From a checkpoint of a small transformer trained on Wikipedia: a variant of Adam for these matrices, 3871 steps.
Each number is 128 + 24 x the weight over its row's rms, rounded and kept within 0 to 255. Layers, rows and columns count from 0. Numbers have three digits each. The size before them is the row's rms in percent of the matrix's.

# layer 7 attention key, 192x192, rms 0.0595, rows 88-95, columns 0-63
152:146119081116145168156135121119141110143166150134161124150158120135141113104132149096147105142113133108141093129132089094125162162149136053150115121172170146104151094073115166155153163089151159
158:105135143147127114136163111149181109129099085108113143119144134112116137134085154125110152115107099181087120129062099137122129097160129116094132100104165135145130132132195140120122118115089070
165:112100120106161165080131126089124131126120100073146104152131081102153142160109132107187114105139100100112129091138108117153076142119128134119123147150108133155075163147112148134137175108120134
169:079088125167059107094135115139119143130090163123159132124113105143110128136162101102076149141140091123121130158119113146125115115154128105136155093125123097166138118129124106157143127180115119
162:119060119138129138102153090133154086127092100136140141146159115124133128116140148147079140108136092082148149143185130155146130138146139106173140112118113119115118153086116128133099100119111102
150:100125110153122113096105173111123134120151116092153136143123153126148095127171147126143127143123132088171149145147181148135092130091120158140108117140085116139132102164111107085155107120127125
163:102105143097122118131114144159170153133136160102101118134164149164100140158083101132132135096139084064080160126131119153119137098131149120075169102082116100144088112118108115146122110126117128
154:096129137137096166135145124185119119126122145111136109135134145168139119127075105144159174127101133085138145134165112121122131143094137132139072137105167115081148140106126086119181124105111106
# layer 7 attention query, 384x192, rms 0.0626, rows 153-159,185-191, columns 0-63
166:165189165145091119108122151136147165173139084112108125112097135173126097118127127127107145115143133130156140119091121091093126099144162161132145140108140141118116143116189162159167116114112129
187:149101130128110159114108128100111153090095119133130136156194172136131152121117109118134128133134125114146113111139170091079131165102055117147165096114112138114151153142116107134124170155128136
187:114091170168091112092145135155146145143152150109149105137114114124122109175145154071158109134118126156101137133148152057139121107127132151129107122125124125125140097147135123117190106154114169
185:122107155123093094119114081095139118136150142096118101149115134101143164121099121100129123107123097165135088095139109135106136130133114124142122163126126121094106125105124172115134121164138112
187:125142156116140132148138147092141134085149133068179141143118101119161118111148085106150085085101112128133121128122111169119142179103152121144095127156128145136134104153135094103177142164124146
190:106142109127116140144156113146122157118128118120123079153143159111156078184112143096088082127133141158113119109134117095081140167094084130151135130107169134150121147142104100106097144103128129
196:117144065125134122150172083152120146136150133157124134114080138156132121138101117150093165147156104077119159143112086133126161139159145141114129162107134129109100116132111126103134122176094133
076:155162162126110103101111138126130150162144082134120120107123149166122109127140135117086108135165136140156147163097124079136150063111152160127132163099159131086122145107141139169132085117131128
080:180102107139107150136106099095132076092085132126131132141154178150125173131126120110146133170118102107189148130113176079095141155114078147112201137105117127082124137142109110125136116126134167
080:106120145186124121090140127121129148110123169118078070130128121105115144189124133104146154134124136125140113124137150091130181115150141128145131097118113133128150114124134112095204125168120165
078:118098132107081102163127104099151126152134145127132101141153120138124171105127147111121125094153120140126115100116091115118163129109099121156098151132110118127101102129132128090161113176153122
081:150095187138145125143125122083115119111134129100156174130108087135130152122147088114147094123133129153123111126115113142139099131125181124137088135133128160138139092139122099114175134122109157
082:101123111137129079150125104151120126138172138129129122146136141127156114188120130119152110112138164142120138131113123076117152144098050109106132147108141143156109148150132072144119127125121165
086:135150104114153161150155102170110169138162143121084131095108127140148083136084135141107181130121145107113179153106080109146170133165142128132127159112151118118096118138117138158132087156099137
# layer 7 attention value, 192x192, rms 0.0454, rows 64-89, columns 0-63
123:143127158149151090114144099110124142112155141155140140120177115111145098123121144131150155162140103138116109122167054162117106089107106121116100178128125127103131132096164146152122164124128132
114:106107115124106129114166149156110100115164114093113162125141113126161154127120111107089141147137132124168185091113104123096174114150124106110116142145130152112146100143133136123167151113111163
120:093156117128163129106117125181139110099139068104143103135161117160118097096158131123115115116122119118121115121139128136106112138118122091090126124166092166139141101115093191146109122126127136
122:147115144136130146130110119136084128114116105138157104112169116163096138116135104089115144121188149132117172135142107116127136110158184130135121155122141102081114097166119121121101168111109161
131:126110149089131145125103143104138102147133116108166082151128136112146148115154175149144111133089093101114081086115124169103122153173132136129116144142143125119108150106117125114104093121121122
122:130122148151129127129163137174134149125125107156126153115169086100106165142068116158102152110112122179103139146146147111149109112162156128107131120113096130080123115113123130164112128101123150
117:100121121135159117102165128096158139151108114142114138136133141112171122149127117116113142114128154145115139114131097124141154151131112111107108082144157112154113103115115127169099130078134128
126:110088154142109098111097107112153118107167150114121152078177129149174137104124106122153125114149129109077164098132131160139148098131125129139114118133098142089130133128137154101144172112116076
114:092179174137132083128128121121084117094106140113105139112140152142154141163145139096109078107149122134141118116166138131135139103107198141139083128134141179178173116148084147126093140181164140
127:116140140125121132135164123123124112152142107123216163149127138115136157136108117110138147136123115122131081160172148116085161126072160149116140103109113139156125105167120108057136126140107106
120:143152123074119132137144139137112121165124088094134170144157124140124103142142116139135143076155114168109101137140072169090110136105135121103161113154094132158146131119130150127108138123099143
123:122177126119144124112165140134188101135110149128167106203163140126090167130102126119152129165158102147149143132128109140133140119143166151107119089093109141107153087107142077088079118098112114
123:163100133140116111168112173119157094148126132184132089174134078162163110125147127096124180088114127095134131127127148118096108126143176146134116144124135143146148154136131131137141141137141106
126:096092109120089149147154130129114125128107076124103124141154159142079119098125105135111090143088116145131135101136106119131109089099145152102107150127090103141110153122138152135142118095145129
120:133155129101119105125150135104179124148149120098118135149140139117115140146104129115111130064146111135142133141148099121123094086108129167103090097135099145126106148086101106140138090106148128
121:122206134116142142140132108123124109161142109120186119114147133103141132152131100155100125129122142151144115117100121101156144143083126165117129132141164114152135134105158080115115144133107139
123:175121146105105161098147120132154145176149132117154092132120151122083123105149147130112132146073159119097156174125117109121126139123174130154141121139116117092124133102108098113144121134140129
120:145089115135152114152112146143119123159169096101146115124098147129125092103099139067105131166130137106088138099159120108121105129102191132109121121119137128108106126176121147121133132146187143
116:152112182109130125109140138126079122093145163131111113128100142131143105117137128130150132096127117123151149139142053152130118145188123066161163142128180081142142115140116135109143121125156152
117:123089113137144143146121107136138127114114160138157164124126123168114129111098129087165143110152138138131088147128153174154122168180153147119129070121119137167126133130118136125153143164110132
121:153149137115125111115119085093138164136124141153137132128158109099164138128137151103109115110147083099137146149161089115121111112122124114140120151113115161078108117118128105136098139116087104
119:147130115164064124146157149123152124093128120124105160125100144162143141098153152129116148096155106122121100131142104128101169085083127137115152176121128134171147129130148134117133155138119141
120:114125138124119161116114115113144117100098103134153105148095100125143161129102137139126146143168131149134069132158164133132142121119114080095128125141101158134146130134108120108116152074167137
120:133140124105153134119156083145089135152094139137123136115119138163128145115105146130138175114122124155155173103117167090106128105099134083122133110150144140090084148123100062147141152114130129
122:144172092155146111135146130119115143129135104097151123157118158153130154126126131094074111136127154114088095110142108158136133157087114128125142101135129149122141122107093117117156125145114137
117:151116156119108118156133132160156145124120082169137119129131146070118118120126130153118117145102125139147121123091112115134124100162150118132117096135120144142167150201134149063135183110125117
# layer 7 attention output (transposed), 384x192, rms 0.0359, rows 128-153,160-185, columns 0-63
143:117101121070103113149081146115161138138111133138112123095136114174179156178114123113079171105132106118163126128117151158084152150108125128112142146121100160107132135062150122135139165121117126
141:093108154144113126158150104135140117104130134130129137160136135102133112076175086145157135083082111104126116103079148131124111167096138129116158107113101196106102125153130140173106097146118118
141:122090113114119167147130139156107109128122122130124148125118103150110137107153152088138120107164112139134144137087136095150137119160106126150106114112128114114135109120132125068118118111103111
148:094118160122096114108112096089101143159104150103133136138122145156114124118124139117101138160135109148115147117105097116105125146137143173126095098149114150135100168085118133113112145151120164
142:118162121148143073145138113131139159168149121179130124096116146187101136140143141160092109147137123140146094112146104143109135127145112104178122109130075077103139132153153144124131112122117098
138:100112137135162125134133155134141151111141134186082118112164186144148115117140087154143122142126136106115131130088095095122126166159118132127130136126137078084154160128096153110144122152155156
139:140105114125130138143073105156116142128140094122099156114138174130186123089128147123129099127126152109136158144129113141125131102149138140151117165128148142122175175147148162109129126106148104
147:129148135138094109202141064154165165114098143159157144163115109153168127117112135139162132130102163098140132104129131135117149131150104095102077160132124138172135138174131146175144094110098129
149:103114093100084146152121119116127128089137157142147112146112124159134122119147135116152113174109111120161130102118100108062088120109092172124142111137089127099111149159155155121172118126143102
150:096167144091183098113121124136066114102146096119125103132137076119167140121144168103156081096101090126132112123116147153093131090131124114083154138144120121129088127113089095131113068116159119
154:137168136162121122152108127127109125144123093131108122106120170110137105145104116144124119140150082124147090175120099144158149115150109101143141085103157105096115126131111154177148070096131145
149:155102138074122087135093129121123137114155163153118129107154140125105141134161107126145133133116151113108140122090137110138162155140104094130161169123121090123158135121126114100103163153129148
146:163118142128144135148089121174116146118088136082162121110114198164147117147167165156092111129163093130083168134138123135121142175172152117127124126120093132171119146169119129177113152097125102
147:153110147183159145175150138155102093142137113122115135123136125085125142190185154133115136118127126098162113144146118124143156133140158125138092124082131157167124150117183087119103192121109153
151:143142096173163098138108133140124132126174128118121142126141134151091118069167169114133131147124174132138092186094105136113154137108153130129144104132146115090131162152133142142106148121128116
140:113108095089114077135158126083107149119087138141129132104116163142124107144125130150155148108151177174167122137084151115112158132120153085151123115101123159135104171126107110087117097085141122
148:134143098141110089131055089104127154148143152107133129146110077130115119112152093179139140138108145097114096118079131141166130154137125115151163123116120088128172104132133144180115122111101123
138:121153118137119122126150150118123046103109131162143098154124099101090138132139135149136121102081095122127190131105071141092140112148125166136149124115067153103106117141160132142130124144146139
143:129183127153131170190120114147150119134106123137095121112077141084165165148124103108068087159121145097138115167164134118152121123153101142157173156098107134129129098131126155181100144128137153
150:113128117112101127132161097180114141124153113110114139073097109116132150147115114127100178159138132113140122093099115133138164110118140111155156164086160151124113152183069104125108140130093110
133:142152136182134190105169145175148154105153120108110091106138149131153123115117120130185137105156098162105162127088143122112123142125119128110100108149156122174124111122113116107108135146139144
147:134097181166108171044159122166143194138138172106142142126128098101142098140133128132113132114166139116136093123115160121149129117115130085119100147122116118114088177109179120144133118153144132
139:119094139105167125130149127151167156156128144140101128117134132156100143196157132159134162111133148153165156139110117149129088133108109109149080115141104137124083133120114138169154113159119142
142:176164114132121169153134132092068167122140138067136130101157166125090112096135144127106111134141095110112142148131111119118131097156149149119104125114117132097141133102148124158153135183097155
135:142071144082110158073126170120154123138141156134149132080144077142155119091101135159173138115105138126120102126139116127137130111115109126144136137146128135153130113174140141099081132163149129
141:115128098103104146136154126083092132132114157109114197179136129109151116116127105149151113137175134171132159136121121148112180102127117131162131148155108164120134144143137072179107120114097167
093:106148124130101131151077188136144153134136120087099123113112144114156130181088141123146180113132184093126112119112123112129195133077115119145127146132118122130117092078118101145109137106099183
103:135102153125142158149153115100126108136108153097109135097128152140096144095197099103153117077102128098147106131112146139113130118100097123110102117139083149120107149156142134129132127149167069
097:174101111107133150140164117119137127137113112135136107105122127162137172127152183107134140093162138135157101152077143109121139116134120135153085117150106110114114113103154112085173136119085111
102:161129123132085133120085137127073136165116147126118118142141137153163093152120141131115156133145145157117125124133118115104134150136139126113098128141113146096123126115141131114127122157108108
086:120168186124101164133149113112126121135109115133137168091130125177137121133094126139146103080117118114120153175155121147126144120102111141152111137116117132148130089144136091076101120115128104
109:108108132140143183094128149108136127109136172119102144149126115144127084069101098104151083125161119082142171103084129095108118122164142174151170138136132109124106202098093106126142148110138139
113:136091103128128175134109129125125108119118122160112125115132156126131134105126143074114148147121138106131125133152119143143136125149127145131091119148166129049167150134142150123133102116118125
110:136127090115124088177098094142127119160075131145163121146089108106152141122133133098143091118125159121117150173142142116081108153120107110137066136158108115104138127154133130138136117132107117
114:145127109110081164105143158104111085069135139117131108095121135158140123082178136111174154138116085159120128106127142129113107119115118147114159101136131142121124137144151114130108144166109064
111:113133138099117091132158156130080136111111114128112093095125088151113147127134122122155101131147128095149125137080117159106120098127145105079162103111147123133154089114092113119132055130155115
107:086145143151151101114123129123117115123127097079114154105086133174125129125111140133108148145157093171159114153129124118138111157099145107096123084095172126086107124127115136136173118117184148
111:127103129072114083106116150139111164131162095100104131092161102119159173108122144113133113119136151125114149148124116089132123164131111102134127157137130135172138110095114118115113134131102196
107:169109127121138113167071158130137123160094112130191129129112132143101124113166162141109114127153105167129132129154087128091129164130101096126126128141099110151087137176114139143106141107106152
113:111081148164134172121143159169132114151119131133127129116147113128160130144131157098145130122147135127141117145104130119163189124127120130123097131099138170162109115131153133091113164117137149
102:119094092171157127154139126169140133095144155094137128134121131133093123116101142121159141126092176140123139135119145157110145127073143124112150105151129109087110145140122134135108160117163108
125:104139114120108065093147149109113146120119150104125126156121160100126122099128168141155109127137163162153137152097141112106099123111145087125183150114118111145137139117086129136093115125081090
107:115116151159114089150135119098127143114080134136158105141144116098087117118142109122145127105128083120126139113129128129099113167128139142131164129151152180123140136133113144119120202138130150
114:086169141149120140140133143143126114104100123140154080086137098101098124118132108140161085094145113109123149113099120147124131127112149125168113128116090148174132110159150115157100111147126168
107:117164167146123190153138160133164148092116119136098131128105172119167198147130096120103103130122136097106138169134152163148119197164139114124118085135109165133124126124120160163114150134111147
106:138119142091111101151114132168093129160137116130118101082102056153144112140122086142129148132097137071139124123125126121116162088123130111134142143108181112112135180149125104125103143109132140
113:133131137155129083133167153124145157153192107103112138094115159104125130108100120120149131116172094173169143115130152125110100152093115117108142120172112131197149153118130132106101133113090138
118:153111160107144148093119125180139157165111103095162115140155093115132100135145091135110140140116138104153090123113148161135118105097140109114126156143125152135114147168170131144113117106145190
109:140110103099188165126119160144112161152131152106090033092100082133160129135129119127148151131188149148102138140125187160121110130134107144089160140075142128120086118106130100173164102134098113
113:183130098122125116151137110100136182140113124063151133101149117167102137126084138131122133087096150113103146138156111120107160107174143118141095128109143152108183108093134122105104118156134133
096:160095111164156127108126144082146119157158132125131148072131123108091098108114139138121142144080151102139132119133139115184131130124124113173136108145132096118098117152130164137108116165114121
108:111136113107144104128151125131130119153110160109105116180186132162111142152143140157147120086134117119122117112094097160102152113088108160132125135146097157112130125133171085184117130108089142